python train.py --n_layer=14 --d_model=128 --n_head=4 --n_kv_head=4 --head_dim=32 --d_mlp=512 --vocab_size=923 --activation="gelu" --norm="layernorm" --norm_place="pre" --norm_eps=1e-05 --positions="rope" --rope_base=10000.0 --rope_fraction=0.25 --qk_norm=false --attn_scale=0.177 --bias="all" --tie_embeddings=false --parallel_block=true --init="uniform" --init_std_qkv=0.0576 --init_std_o=0.0 --init_std_up=0.0576 --init_std_down=0.0 --optimizer="adam_variant" --lr=0.00237 --beta1=0.9 --weight_decay=0.17 --lr_head=0.00898 --grad_clip=2.0 --warmup_steps=254 --schedule="wsd" --decay_fraction=0.412 --decay_shape="sqrt" --final_lr_fraction=0.0 --batch_tokens=32768 --seq_len=768 --doc_mask=true --train_tokens=150100000 --steps=4581 --dataset="wikipedia_en"
Each number is 128 + 32 x the weight over the matrix's rms, rounded and kept within 0 to 255. Layers, rows and columns count from 0.

# layer 4 MLP up, 512x128, rms 0.0866, rows 239-291, columns 0-63
[[142 122  65 105 119 159  91 220 162 161  94  88 124 125 112  82 151 148 166 174 136 164 177 107 110 128  88 133 120  97 111  83 149  83 101  31 132 145 143 140 176 119 145 119 124 157  83  59 135  74  90 149 161 115 128 164 118 123 110 138 178 161 137 106]
 [101 104 175 163  95 153 102 141 116 155 134 102 104 103 154 122 112 159 138 129 157 110 148 137  96  88 151 174 141  88  86 148 109 120 140 111 152 117 144 152 182  56 124  80 108 152 189 107 122  89 122  85  89 117 120 128 125 145 135 139 117 115 172  80]
 [ 50 151 155  90 100 120 123 133 135 184 102  91 168 158 133  96 149 112 172 158  81 145  99  97 143 114  76 117  95 159 139 123 105 121 139 161 118 139 129 134 165 146 121 123 109 149  67 112 104 137 217 172 107 118 121 101 101 124 119 110 108 124 135 135]
 [136  98 159  63 101 103 118 165 107 106 114 104 183  97  92  74 154 180 131 152 148 157 177 128  74  92 124 141 120 129  82 125 164 161 119 173  95 159 166 121 141  73 193 128 101 174 154 153 116  89 144  90 132 102 199 141  94 159 126  50 111 155 130 151]
 [130 118 115  83 118 128  77 120 158  99 107 162 122 120 153  90 168 154 129 121  81 108 120 122 126  91 118  98 113 141 154 124 193  99 153 167 129 144 156 106 131 150 133 114 146 148  96 168 116 146 152  97  82 111 134 174 127  61  97  86 145 158 145 110]
 [123 168 108 120  98 160  95 105 139  45  75  96 159  59 183  96 108 208  94 146 138  71 159 110 125 157  55 133 107 185  90  88 156  98  99  86 149 139 168 153 121  86 153  99 150 103 172  81 111  97 138  80 107 113 155 143 166 122 118 127 255 142 184 104]
 [117  59 165 143  62 142  85 140  76 146 101 129  98 114  73  93 116 162 139 138  83 161 169  89 104 126 134 182 152 161  75  94 155 144 142 117 145 161 131 108 145 180 106 130 110 144 147 125 109 116 103 119  90 130 166 127 136  96  96 167 171 155 136 118]
 [193 172 143  91  47 186 132 126 185 120  53  91 149 121  59  99 162 167 119 126 124  90 184  99 132 130  77 123 119 136  82 157 122  91 128 131  96 125 180 113  65 117 196  76 157  89 166 129  36 139 165 107 164 118 173 189 101 204 107 130 197 183 150 124]
 [ 71 135 144 108 159 138  91 152 154 146 122 121 135  77  52 104 127 105 167 172  80 111 138 120 182 136 200 117 113 104 127 170 157 164  98  96 106 113  81 110 177 149  69 106 137 107  67  86 104 173 130 129 137 130 120 170 151  86  76 161 142 134 145 110]
 [ 75 125  72 133 120 154 121 124 101 151 174 152 131 163 118 121 125 193 167 131 151 118 142  83 121 119 118 115 121 131 109 172 135  80 126 151 136 169 104 135  96  91 121  77 143  90 126 109 147 151 157 144 126 136 116 159 124 160 118 127 116 133 131 107]
 [140 132 115 145 135 150  96 143 133 131 111 113 171 146 213  63 139 123 111 140 161  88 139 163 203 153  95 110 105 176 160 163 131 119 127  98 125  97 152 149 133 109  79 145 107 126 117 141 108 183 136 127  57 132 151  77 171  33 113 151 156 145 114 159]
 [117 107 155 105  93 131  57 154 152 125 104  96 124  86 129  64 169 192 134 160 210 147 171 153 107 132 127 121 100 114  67 111 177 107 127  99 178  80 118 123 131 113 149  89 132 137 117 102 115  87 143  91 124  95 162  53 135 144 132  86  89 186 160 124]
 [122 135 140 156 157 147 133 135 147 187 122 149 109 107 127  99 152 110 137 164  89 119  43  88 166 172 171  97 117 151 166 104 138 138  84  77 112 171 113  87 125 104  55 114 125 157  64 174 150 182 111 142 133 138 125 115 192 111 112 102  30 116 138 215]
 [ 69 127 124 158 123 112 116 156  24 169 139 132 153 124  95 139 156 127 117 152 129 197 181  98 147 143 188 144 103  87 108 121 133 115 137  85 152 117 141 123 167 123  80 122 128 126  86 172 104  64 143 179 142 109 130 170 158 122  77 115 113 138 101 100]
 [189 180  93  96 124 146 155 113 175 188  96 144  98 148 102 134  96 160 129 152 138 124  73 162 142 126 117 146 166 114  96 177 144  52 151  53 119 124 175 162 165 133 179 106 120 165 148 160  43  87 134 201 175 114 196 129 109  89 118 116  77 148 159 119]
 [154 201 126 129 100 174 142 120 179  83 156 149 147 125 143  87 154 152  91 111 142 102  77 158 100 114 134  66 117 123 123 145 157 127 213 125 102 192 144 110 133 174 107 114 118 132 120 138  90 135  70  85 115  97 162 118 104 127 113 193  74 188 107 144]
 [ 56 158  96 127 103 147 135 150 119 129  90 120 178  67  93 133 156 104 172 125 107 158 166  42 133  91 127 156 112 134 171  70 104 156 133 142 146 175 122 156 120  60 130 110 163 145 123 132 112  92 154 144  78 120 101 150 110 113 121 103 155 112 139 114]
 [ 64  78 148 107 125 117 188 146 147 174 173  93 141  83 126 163 154 120 144 140 161 163  88 117 112  80 107 202 110 114 160  88 141 116 148 126 144 110 140 102 156 161 139  96 158 143  91  82 166 172 126 122 197 104  93  60  73 167 105 129 146 116 109 114]
 [122 157 118  83 150 121  83 161 234 120  69  91 116 158  83  81 171 153 133 175  97 188  55  64 205  85 165  90 125 125  92 169 163 165 134 127 130 113 189 118 158 136 116 122 104 122  68  73  86  95 173 103 135 115 146 137  86 125 138  47  78 107 110 131]
 [108 166 172  84 123 160 135  80 145 182 145  91 145  75  84 121 144 156 146 161  91 106 185  70 117 145 152 131 125 149 115  79 104 160 121 133 100 148 120 155 135 140 101 114 155 152 148 131 111 150 104 129 145 117  82 169 114  70 101 125 123  91 175 116]
 [ 96 116 136 103 125 167 135 118 167 110 187 162  76 113  93  90  87 128  90 141  87 170 170 102 122 100 124 157 130 144  71 154 132 135 176 127 139 181 111  95 125  94 232  19 188 124  86 151 104 147 104  86 185 105 185 189  99 145 127 141 117 145 191 118]
 [ 56 115  79 108  50 194 108 157 109 123 127 102  68 185 124 126 161 125 114 146 133 184 160 111 147  40  96 129 109 159  85 111 144  83 186 103 170 127  64 112 145 177  92 169 106 143 109  95 101  63 147 206  78  99 113 170 122 135 127  57  94 134 192 108]
 [ 42 133  54 137 114 127 118 170 137 104 139 156 148 115 150 108 155 133 123 118  95 137 111  96 114 111 158 108 123 132 163 134 151 122 103 150  94 145 132 151 140  72  87 206 184 137  85 137 151 145  90 167  79 125  87 162 115 128 127 120 149 111 117 141]
 [121 144 127  94 127 155  89 153 151 134 109 156 100 106 150 106 150 189 115 110 109 117 123 137  75  83 140  98 114 105 117 103 173  83 186 103 124 131 143 126 150 129 143 142 141 140 124 120  91 138 156 112  87  94 164 153 129  87  77 136 112 120 110 101]
 [130 107 161  86 112 156 142  72 115 109 126 114 156  38  97 134 122 176 106 142  90 199 179  94 143  94  86 170 121 103  85  92 151 162 105 159 187 104 149 128 138 131 211 127 116 169 110  94 112 131 145 115 211  98 112 129 201 136  84 101 211  73 154 154]
 [102 131 109 157 118 122 125 141 129 138 148  91 127 179 152 156 120 168 144 147 115  68 109  94 109 160 151 151 120 153 122 140 113  78 183 105 110 130 117  64 142 155 175 128 131 132 119 125 100  64 159 143 111 113 119 181 113  71 102  81  95 137 154 124]
 [193 135 147 134 110 144 147 125  94  96 138 112 126 116 144 120  98  95 136 110 116  93 150 148 108 211 117 129  42 123 189 164 137 142 143  78 143 120 156 135 136 146 109 101 128 146 148 115 108  90  82  85 139 128 156 122 150  99 145 106 144 175 158 149]
 [148 105 110  92  98 141 145 121 142 163 170 111 131 161 131 158  86 127  72 179 125 141  82 107 136  60 152 153 156  95 143 136  97 108 130 178 108 112 146 136 120 112 154 106 108 161  85 107  78 109 183 176 216 109 123 187 173 106  86 150  80 163 128  76]
 [194 149 177 125 138 143 108  81 166 115 102 120  86 121 128 105 153 160 129 158 146  83 106 102 121 131 102 119 122 159 134  85 163 134 110 106 118 145 143 120 124 113 155 102 145 106 141 111  69 102 131  67 153 141 161 134 113 116  89 148  87 169 139  88]
 [157 108 135  74 119 125 105 137 182  98  76  46 157 115 137  97 157 130 112 145 175  84 143 126 148  94  51 103  87 108  33  44 141  62 116 120 115 109 242 112 144 134 200 128 150 184 148 110  82 159  52 134 118 117 184 136 120  95 140 141 119 199 115 123]
 [115 142 153 100 119 149 187  68 171 116 113 115 105 121 162 184  98 120  89 132  73 103 127 119 162  83 157 134 135 177 141 177 142 128 188 133 131 181  85  94 105 142 205 135 101 149 122 100  44  92 152 139 208 112 126 158 151 124  82 143  95  66 155  98]
 [123 125 159 101 130 136  99 147 117 143 122 107 124  70 184 108 117 103 121 137 170 170 182 128  71 126  75 129  98 114 142 106 176 117 124 169 160  72 138 117 170  84  99 166 114 136 130 136 132 168 134 139   8 117 146 129  70  99 115 138 154 155 152 154]
 [139 127 141 156  97 171 107 129 147 167 172 141  96  96 137  78 154 109 133 144 116 142  87 139 110 164 135 105 116 162 114  82 137 129 101 139 142  89  83 127 152 129  76 111 155 131 111 167 168 136 127 154 113 141 137 154 171 106 121 131 106 184 146 118]
 [132  95 122  95 112 143 120  74 149 176 142 130 107 149 101 107 180 171  80 141 135 120 115 111 116 110 129  94 128 163  84 143 179 107 171 170 118 130 112 165 144 105 142  41 123 117 168 133  95  62 141  84 126 110 167 111 109 134 117 108 115 100 155 122]
 [135 137 117 101 141 150  97 140 139 132 132 176 134 135 144  86 168 163 122 122  94 103 143  77  94 124 134 125  92 125 136 127 151 102 160 164 141 138 105 113 133 139 111 132 126 131 113 151 115 149 134 113  67 113 132 187 132  90 103  78 128 129 158 129]
 [164 122 131 123 109 147 110 101 100 154  99 147 139 144 119 101 109  97 169 121 123 202 147 132 114 111 130 151 139 108 146 181 146 119 119 153 137 123 107 114 135 133 150  79 130  96 164 148 126 135 246 121 123 126 106 114 137 165 154 133  93 158 152 120]
 [105 101 131  82  82 129 114 197 103  75  88 110  99  96  64  90 178 155 130 141  95 193 214 102 144 121 131 121 143 119  58 131 189  87 158  66 117 185 169  92  87 119 176  67 194  89  92 129  73 134 131  72 145 100 108 193 119 179  86 138 149 147 142  85]
 [105 103 136 127  98 188  96  61  11 163  70  82 115  93 122 121 150 135 115 128 196 110 177  93 130  78 158 160 115  92  74  72 165  71 136  88 131 154 254 119 137 149 102 183 134 104 156 109  97 114  74 131  70  92 197 187 179 149 116 103 138 186 113 158]
 [112 178  64  86 105 136 176 120 190 131 114 113 131 136  77 120 183 154  94 126 111 143 189 119 137  89  87 144  92  86 168 139 131 141 173 181 121 137 108 135 121 159 123 131  93 116  76  69 101 144 210 153 140 105  95 141  75  82 137 102 166 126 173 140]
 [ 74 134 166  62 143 139 104 140 163 169 170 165  75  85 107 116  89 160 116 127 122  87  89 157 121 140 226 117 141  88 120 148 121 150 144 127 161 202  93 145 132 119 189  78 161 114 123 156 104 177 107 102 182 104  90 172 134 103  64  98 102 106 109 116]
 [139  98 149  73 132 119 156  94 147  96 126 120  99 155 195 160 153 104 113 128 118 131  54 166 122 121  93  72 151 137 111 135 141  71 135 190 166 105  55 106 147 156 149 124 107 106  81  63  97 151 190 125 130 115 109  91 160 114  91 148 115 101 165 155]
 [118 114 132 107 124 114 125 176 120 128  91 132 156 147 157  25 121 148  84 113 137 103 131 107 129 111 113 128 148 144 146 134 151 115 157 121 136 161 152 133 113 144 112 125 118  80 109  85 139 124 126 162  89 120 174 153 137 108 140  71 128 140 137 147]
 [145 120 126 121  96 126 137  83 134 118 143 156 124 193 108  79  93 125 154 145  93 126 121  92 150 131 143 163 158  74 166 131 139  94 142  78  99 130 185  79  86 166  90 159 157 129 159 124 101 128 121  56 135 128 164  90 119 120  90 165  94 192 107 150]
 [147 195  89 138 116 160 120 165  95 146 157 133  24 145 111 116 145 151  83 152 121 132  90 105  93 171 129 120  91 139 116 113 172 124 168 163 134 153 123 101 145 186 157 102 116 110  96 188 103 153  82  75 131 103 162 132 135 149 122 139 107 116 152  77]
 [128 132 135 125 123 128 121 127 128 127 134 124 128 130 124 130 126 123 127 131 133 124 131 131 125 122 128 135 119 131 138 131 131 129 128 127 131 124 126 130 126 132 131 124 115 125 119 123 126 130 124 128 127 128 127 120 129 127 132 127 127 125 125 123]
 [ 84 122 131 135  52 181  62 131  77 119 104 105 101 125 118 121 143 187 123 136 141 117 189 107  86  77 121 171 121 140 114  74 125 114 118 106  90  96 136 160 140 136 125 130 119 147 136  74 115 160 187 108 121 100 104 110 133  94 154 147  79 154 156 110]
 [131 130 135  88 174 115 138 108 123 184 149  79 134  53  52  94 140 168 169 154 149 169 190 120 103 157 132  84  53 121 131 123 137 128 146  65 149 146 140  93 136 105 124 101 123 110 134 182 121 139  89  89 155 118 156 126 111 132 125 131  45 161 222  89]
 [133 111 157 105 118 131 113 151 132 114  95  79 137 125 150 109 194 136 141 134 241 149 162 145  76 115  95 240 145 125  96 156 113  82  94  68 186  75 167  74 131 145 120  96 159  98 157  99  63 122 158  91  99 112 141 125 111 133 126  93 115 172 107 115]
 [ 78 128 122 145 105 185  87 139 126 137 139 137 102 100 177 130 156 141 183  99 142 188 177 126 133 104  63 122 120 161 124 134 132 122 137 142 140 155 122 151 120  67 114 131 121 154  69 119 134 107 164 126 109 124 124 128 119 139 142 141 128 177 170 142]
 [118 150 135  93 107 124 118 121 150  72  84 122 117 114 173 120 123 143  95 122 112 111 141  68 117  98 129 158  90 120  97 187 166 159 130 192  51 133 116 144 149 135 146 147 129 131 102 136 148 197 160  78 108 114 144 108 157 124  96 165 184 127 163 102]
 [ 97 172 118  97 138 182 128  70 121 220 198 137  97 175 132  80  80 216  54 166 130  80  82 141 106 145 117  39  98 150 116  90 169  96 121 120 114 178  94 143 115 126 108 158 121 109  71 120 121 129 137 160 145  88 169 143 132  61  74 114  82 130 107 139]
 [148 153 156 122 123 123 132 162 140 114 118  86 159  81 131 115 165 137 105 144  89 160  96  83  83 135 126 139 110 122 130  69 177 164  90 181 103 111 130 125 151 124 121 109 191 127 107 166 106 160 128  69 162 130 118 127 160 114  94 149  99 147 116 116]
 [199 151 113  92 129 159 126 155 209 166 159 138 152 126 109  92 121 115 100 171 115 145  85 106 156 118 113  97  94  95 160 106 161  71 123 168 181 111 130  52 125 197 111  62  98 126 115 144  89 102  75 110 102 100 160 122 113 143 104 165 122 178 141 108]]
# layer 4 MLP down (transposed), 512x128, rms 0.0702, rows 239-290, columns 0-63
[[142 103  90  99 144 137 150 122 151 135 107 150 124 158 185 162 154 107 117 181 173 121 136 213 161  75 147 123 121  45 150 124 136  92 159 179 147 140 169 134 140 177  82 120 147 138  93 117 110 135 112 139  93 165 182  96 132 121 138 117 159 157 134 122]
 [137 108 116 160 165 131  97  88 158 106 140  89  80 142 113 140 113 135 169 100 153 176 127 141 187 139 150 131  96 150 163 141 111  73 150  94 149 114 149 159 114 103 103 119 122 117 153 105 107 115  88 164 145 126 135 123 129 113 119 172 126 126 142 130]
 [101 110  84 145  89 154  99 162  97 139 124 119 120 116 136 146 102  90 168 193 123 156  83  41 123 201 139  60 154  66 210 140  77 151  92 128 120  99 136 142 116 136 113 142  81 103 143  90  75 137 137 127 124  65 186 138 135 143 115 129 136 157  98 231]
 [108  57 100 120  76 110 130  59 153 110 121 122 115 117 140 131 112 137 102 152 113  99 164 124 106 196  95 186  88 128 176  72 136 152 155 106 134 131 182 151 174  88 100 105 130  68 128 120 141 118 132 152 163 182 169 128 131 127 113  83 171 108  88 137]
 [104 127 111  49 108 146  93 123 170 130 115 100 130 156 132 118 127 164 138 110 119  96 150 135 117 141  96 146 118 129 105  94 167  70 114 111 137 132 173  96 135 144 117  76 131 120 153  95  68 149 164 158 111  19 152 153 127 110  86 124 116 148 120 131]
 [130 107  88 143 134 151 144 210 107 117 136 116 154 134 129 122  57  53 113 166 151 102 128 106 165  84 162 106 172 109 181 121 123 148 121 189 121 123  97  83  63 157  77  76 161 112 106 168  78 114 143  84 134 113  93 111 133 162 119  55  92 179  59 170]
 [177 141 120 149 153 153 178 140  84 114 155 108 156 130 125 142 177 129  94 102  82 114  93 203 145 135 166 111 110 119 167 120 122 153 129 112 163 148 118 121 101 122 164 124 129 134 122 115 129 142 107 156 117  85 115 113  68 122 202 159 153  59 141 152]
 [123  61 140 133 150  77  31 103 120 211 104  79 164 114 140  73 110  82 145 127 116 125 166 126 106 141 118 123  93 133  92 133 165 119  77 120 121 123 177  90 111  55 176 114  99 173 132 135 150  94 120  97 113 148 117 152 156 111 168  90 106 146  99  89]
 [138 139 105  84  90 119 171 146 132  51 144 162 112 135 145 103 140 126 110  79 153   0 158 160 200 195  74 124 130 152  59 134  85 139 150 144 170 151 148  92 110 102  95 126 165 115 102  81 149 148 162 140 128 197 142 180 112  91 118 167 117  89 160  81]
 [132 124 151 131 139 132 135 107 151 129 101 130 115 119 131 146  91 104 113 101 151 145 134 151 125 141 122 123 128 123 112 129 134 168 127 112 119 142 126 140 123 138 145 133 131 126 123 138 142 127 111 135 128 112 146 122 125 113 114 146 124 109 137 132]
 [137 176  91 149 163  91 156 113 121 106  94 117 138 125  93 144 120  82 131 126 136 174 122  96 131 102 140 136 153 101  56 145 110 138 128 167  65  68 109 157 127 170 117 130 157 137 144 187 128 154 124 110 132  98 117 154 106 173 148 134 144 135 125 136]
 [ 97  66 196 130 106 100 102 158 159 189 163 148 107  73  98 116  80 166 190  99 184 119  11 160  79 155 137  89 181 157 106 119 122 124 193  89 120 147 133 131  96 129  80 126 127  85 143 125 107 113 146 140 138  57 167  97 135 120 137 125 114 114 122 142]
 [160 122 105 160 133  98  94 154 134  89 130  91 168  90 113 135 142 138 148 146  99  88  97 114 168 158 102  78 141 128 114 137 147 122 168 185 111 164 108 178 102 101 120 145 117 107 128 152  85 119 122 164 142 181 118 140 148 131 131 124 132 102 102 173]
 [119 144 137 152 134 103 177 116 115 178 141 161 143 125  61 129  73 140  95 146 187 144 152 103 132 125  80 154  98 132 106 114 110 141 116 120 130 143  94  75 109 111 114 106 166 127 123 157 148  89 154 137 149 137 111 171 131 139 197 122 141  45 101 169]
 [119 151 117 141 109  89  65 101 134  77 148 115 130 191 110 144  79 147 163 152 181 126 141  98 158 172  70  94 168 255 146 133  73 134  98 111 103 148 156  94 117  91 172  86 122 119 140 133 106 104 147  87  70  94 160 152 149 136 114  70 162 162  94 113]
 [174 113 169 113 165 180  77 119 100 174 106 149  97  99  94 138 145 125 143 134  99 116 110 160 125 132 166 175 137 130 137 112 169 130 112 125 164 150 103 162 111  89 158 127 145  96 162 172 146 128 107 163 115 122  96 105  85 114 173 111 162  86  98  84]
 [207 106 185 135 131 149 139 126 141 147  93  93 155 143 133 148 142 159 144 127 153 125 100 178 121 133 146 157 115 121  71 176 122 101 182  96 138 126 108 144 111 112 132  62 155  82 111 142  98 125  89 139 182 136 130 145  79 105 127 120 128  93  90 118]
 [150 153 114 176 126 130  97 155 140 118 127 127 157 114 157 116 104 129 149  95  88 129 129 146 113 150  99 100 145 116 106 118 130 109  74 140  55 133 126  89 149 172 140 116 107  99 123 154 192  99 159  77 102  60 128  99 100 131 106 137 157 163 127  85]
 [136 136 116 135 166  56 167 115 183 141 144 115 159 105 155 137 151 146 120 131 231 109  92 155 126 176 188 140 105  90 141 165 113 111 130 125  73  77  75 155 132  79 107 183 130 229  92 100 131  35  84 141 105 121 219 113 116 103 126 197  71  96 168 164]
 [133 119  85 147  53 151 149  63 109 183 171 106 129 177 170 116 123 111 145 183 175 140 165 116  97  39 145 114 112 121 138 145 109 116 163 104 131  86 181 145  70 126  77  66  71  93  92 103 128 182 124 151 147  87 107 108 109 105 129 150 139 138  54 125]
 [ 76 126 154  86 106 154 170  50 138 114 219  99 123 108 140 150 131 157  92 184 106 169 130 111 200 148 114 135 142  87 154 130 129 116 148 143 156 159 110 140 113 149 129 164 136 121 108 131 122 105  91 128  88  80 105 118 192 122 134 108 167 117 131 121]
 [155 163  73 186  98 104 125 164 133 133  78 144 128  96 155 161 180 110 110 167  61 180  37  87 133  98 167  62 146 114 190 114 101 108 163 191 155 105 142 120  97 141  73 186  56 153 102 227 103  84 179 120  65  90 100  65 112  75 147 146 124 153 181 130]
 [166 131 190  97 160 129 135 154 183 142 121 149 101 146 123  77 125 144 175 116 135 182 101 102 114 146 125  66 121 132  59 139 173 155 136 119 136 170 164 112 135 142 182  75 112 124 219 143  87 125 127  95 125 113 171 151 107 108 129 146 120 152 105  96]
 [121 120  94  57 123 152 140 146 181 119 163 137 111 135 120 111 133 159 132 119 144 112 127 114 123 139 138 126 106 157 107 112 189  63 157  88 152 108 144  83 149 152 124 102 135 140 117 102  94 152 168 143 117  18 130 118 148 139  62 132 150 142 115 109]
 [140   9 150 156 152 149 106 108 110 188 189 126 125 147 180 144 178 132 104 108 112 104 116 159 134 109  74 190  38 153 149 125 186 134 140 121 157  48 138 182 154 111  75  97 132 114 108 125 103 136  94 132 142 193  74  60 113 176 105 142 161 182 165 159]
 [202 137 113 155 104 131 123 117 120 130 161  90 148 148 173 159  89 117 147 148  97 140  57 164 140 103 145 137 139 134 147 143 129 165 143 124  64 170  88 108 144 100 143 124 123 127  90 134 127 127 124 165 118 145 107 132 116 167  92  97  85 103 135 147]
 [154  83 126 128 150 144 100 102 121 131 138 123 154 123 157  68 133 108 126 142 108 125 154 114 112 150 102 131 121 133  73 153 104 107 122 170 151  92 124 126 162 136 131 144 111 104 111 134 157 142 161 131 121 109 130 165 123 148 153 131 121 138 131 186]
 [167  82  66  86 144 116 156  99  89 179 122 188 109 179 168 168 142 153 124 144 121 180 110 108 109  80 196  73 140 119 184 131 183 139 123 161  54 128 137 118 139 129  88 107 174 137 141  93 100 130 157 158 105 182 102 105 130 142  86 176  97 144 125 205]
 [ 85  94 125 130 154 113 162  87 131 134 165 125 113 132 118 134 122  81 167  76 119 150 126 126 132 103 133  95 119 144 199 125 147 140 140 127 148 109 110 102 120  86  98 208 150 121 151 115 163 133 140 156 110  94 119 145 175 131 145 143 134 112 146 176]
 [145 164  92 152 124 178 109 121  89 101 103  91 136 202 105 193  98 185  48 156 150 106 170 142 155 137 158 100 208 162 150 210 170 102 163 153 143 132 118 137  54 154  98 144 110 148 106  84  84  71 101 178 131 149 116 149 112 111 133 183 103 140  99 113]
 [103 148 119 149 142 111  93 134 157  99 142 129 108 162 106 111 137 141 146 182 110 133 134 127 136 126 112 161 142  66  82  65 123 111 121 120 137 112 197 124 113 160  80  79 171 107 141  96 135 181 110 113 156  81 171 133 173 166 119  96 150  99  69 190]
 [127 135 161  91 148 138 123 144 180 131 119 125 133 151  96 143 178 134 116 136 130 168 125 118 151 140 189 134 135 120 105 183 163 105 117 115 150 112 120 139 164 113 113 113 144 164 104  87 135 141 152 158 124 121 189  94  94 120 129 170 174 129  95 111]
 [124 164  88 119  93 103 163 140 150  75 132 149 166 142 111 199 110  84  91 118 113  90 119 168 123  97 120 136 136 137 122 141 135 124 119 166 117 106 164 126  93 119 194 148 117 117 148 138  96 110 116 108 131 163 135 164 123 102 123 127 132  85 119 109]
 [114 155 158 182 124 118  71 131 129 121 105 160 154 179 155 105  78  97 152 126 141  89 165 211 168 178  85 127 114 191 132 157 116 146 151 143  93 183 111  80 134 113 170 134  90 118 150 120 109  59 138  72  98 139 175 107 122 127 131  93 114  79  96 193]
 [120 109  76  55 126 164  98 133 141 147 133 115 141 182 118 137 125 160 146 120 126 113 160 113 113 118 106 140  95 134 108 112 137  62 123 121 136 154 120  89 149 158 131  92 111 119 153 111  80 158 161 127 128  34 126 168 117 117 106 110 135 130 143 124]
 [133 116 146 148 168 186 121 123 147 123  76 117 141 119 173 133 126 113 125 113 140  78 148 148 138 172 128 122 153 110 137  71  94 155 153 157 152  98 148 192 127 135 125 166 123  99  86 144 141 102 139  98  99 148  92 129  85 127 171 126 146 113 104 121]
 [122 115  79 150 147 112 192 145 169 102 148  82 141 183  95 221 118 179 141 130 108 179 180 149 143  93 155 133 181  48 170 128  87 130 106  79 192 107  40 155 130 107 157 162 121  76 131  82 118 145 134  40 149 134 140 155 178 141 156 177  64 172 151 141]
 [121 177 186 139 100 133 125  72 163 167 156 163 105 149 160  85 160 105  82 164 109 164  98 162 164 145  97  75 102 158  82 113 113 134 172 182 110 112  95 113  90 140  68 140 204  86 152 118 219 144 119 122  89 109 180 122 116 121  94  93 174  97  78 144]
 [107  77 138 119 140 119 172 112 113 145 138  98  92 102 144 130 134 157 141 110 117 163  77 160 115 117 159 123 157 185 116 143 134 142 127 137 112 139 162 165  92 173 142 195 100 122 155 145 108 161 157 175 120 109 110 142 172 103 164 177 109  93 122  81]
 [137 105 121 104 176 112  95 121 105 120  97 102 138 181 104 148 185 147 151 166 130 152 103  99 156 127 161 126 133 116  93 153 125 119 140 157  95 152 191 135 108 150  98  96 139 128 166  96 178 124  31 127 120 138  96 107 138 108  92 134 138 136 101 110]
 [113 115 141  85  93 129 110 130 127 148  99  97 172 151  93 120 119 121 139 110 127 121 193 112 127 135 110 138 104 122 129 113 110 119 124 154 131 129 176 139 194 164 115 102 151 131 150 108 143 105 149 125  96  98 111 125 159 157 171 152 150  98 115 143]
 [144 175 115 151 114 104 128 115 136 153 199 155 161 174  99 135 148 111 148 148  69  95 104 129 142 175 103 105 135 110 108  75  85 161 179 121 109 134 119 120 152 145 117 123 140 132 118 167 128 103  74 147 138 112  86 168 118 151  88 131 168 149 116  89]
 [121 153 100 147 134  90 133 127 147 133 128 135 129  76 148 168 141  42 142 134 146 128  95 135 180 135 147 160  58 110 108 110  93 155 150  99 134 185 119 136 132 140 113 118 164 169  82 163 140  98 108 146  80 123 109  59  88  72 122 151 161  90 145 171]
 [111  75 185 145 150 152 160  95 124 156 118 130 103  60 158 145 129 140 148 117 135  89 137 124 139  63 175 113 135 138 126 145 119 144 123 134 181 152 110 123 156 121  88 132  74  91 148 116 126  75 112 116 114 160  93 101 107  56 111 158 144 111 127 148]
 [130 128 126 128 132 127 129 129 126 127 125 130 127 126 128 128 126 131 127 126 127 130 128 126 127 128 127 126 127 131 125 129 125 127 125 126 128 130 129 127 129 127 128 129 131 128 131 130 127 129 130 127 127 128 129 130 127 129 129 127 128 128 128 130]
 [114  88 155 136  82 113  78 113 152 141 107 112 116 117 142  22  98 200 150 151  95 107 159 109 103 128 146 178 158 125 116  67 163 156  81 106 110  87 178 145 151  81 175 105 151 146 137  84 150 185 126  98 162  61 128 149 144 104 121 103 127 122 172 117]
 [134 112  91 127  60 159  91 169 152  99 146  95 106 128 108  86 147 166  68 147 178 165  84  93 127  46 118  95 160 169 163 114 122 130 167 103  78 124  48 156 114 176 116  92 104  75 144 101  88 107 157 158 196  81  70 132 141 137 105 167 141 132  30  84]
 [153 132 136 102 174  66 178  98 124  95 135 120 177 106  95 120 116 132 110 139 167 129  64 115 166 112 144 117 146 132 149 110 159 164 125 129 160  83 131 187  86 124 135 172 116 146 138 106 139 162 133 164 124 150  84 132  90  67  80 130 178  80 102 134]
 [138 107 145 123 175  90 116 168  77 174 144  95 142 112 125 162  93 114 150 143 171 101  78 128 169 185 121 130 114 154 125 114 106 158 141 143 207 165  91 107 129 125 211 170  72 111 154 139 110 115 110 110 117 111 123 136  93 140 133 135  84 116 112  99]
 [ 96 164 157 153 148 101  93 189 147 150 145  95 125 134 126 130 128 117 147 154 165 115 149 132  63 100  93 220  99  95 122  74 101 119 191  96 112 130 113 123 104 129 144 122 171 131 117 100 158 137 134 128 139  70 135  89 118 101 179 149 108 111  76 177]
 [153  89 118  75 121  61 125 168 123 177 145 185 126 181 124 173 191  69 142 103 118 148 124 122  34 140  70 128 141  89 149  92  89 141 146 191 178 116 181 136  92 135 108 161 113 104 126 127 142 137  27 156 118 189 183 115  69 119 132 183 163 104 140 120]
 [117 102  92 183 139 154 117 148  98 127 137 155 114 214 148  98 131 187 101  79  94 139 103 195 120 152 144 165 123  71 139 171  96 123 149  83 130 115 127 137  42  99  61 126 142 153 152 108 145 147 163 167  60 113 103 160 134 102 157 151 150 130 126 127]]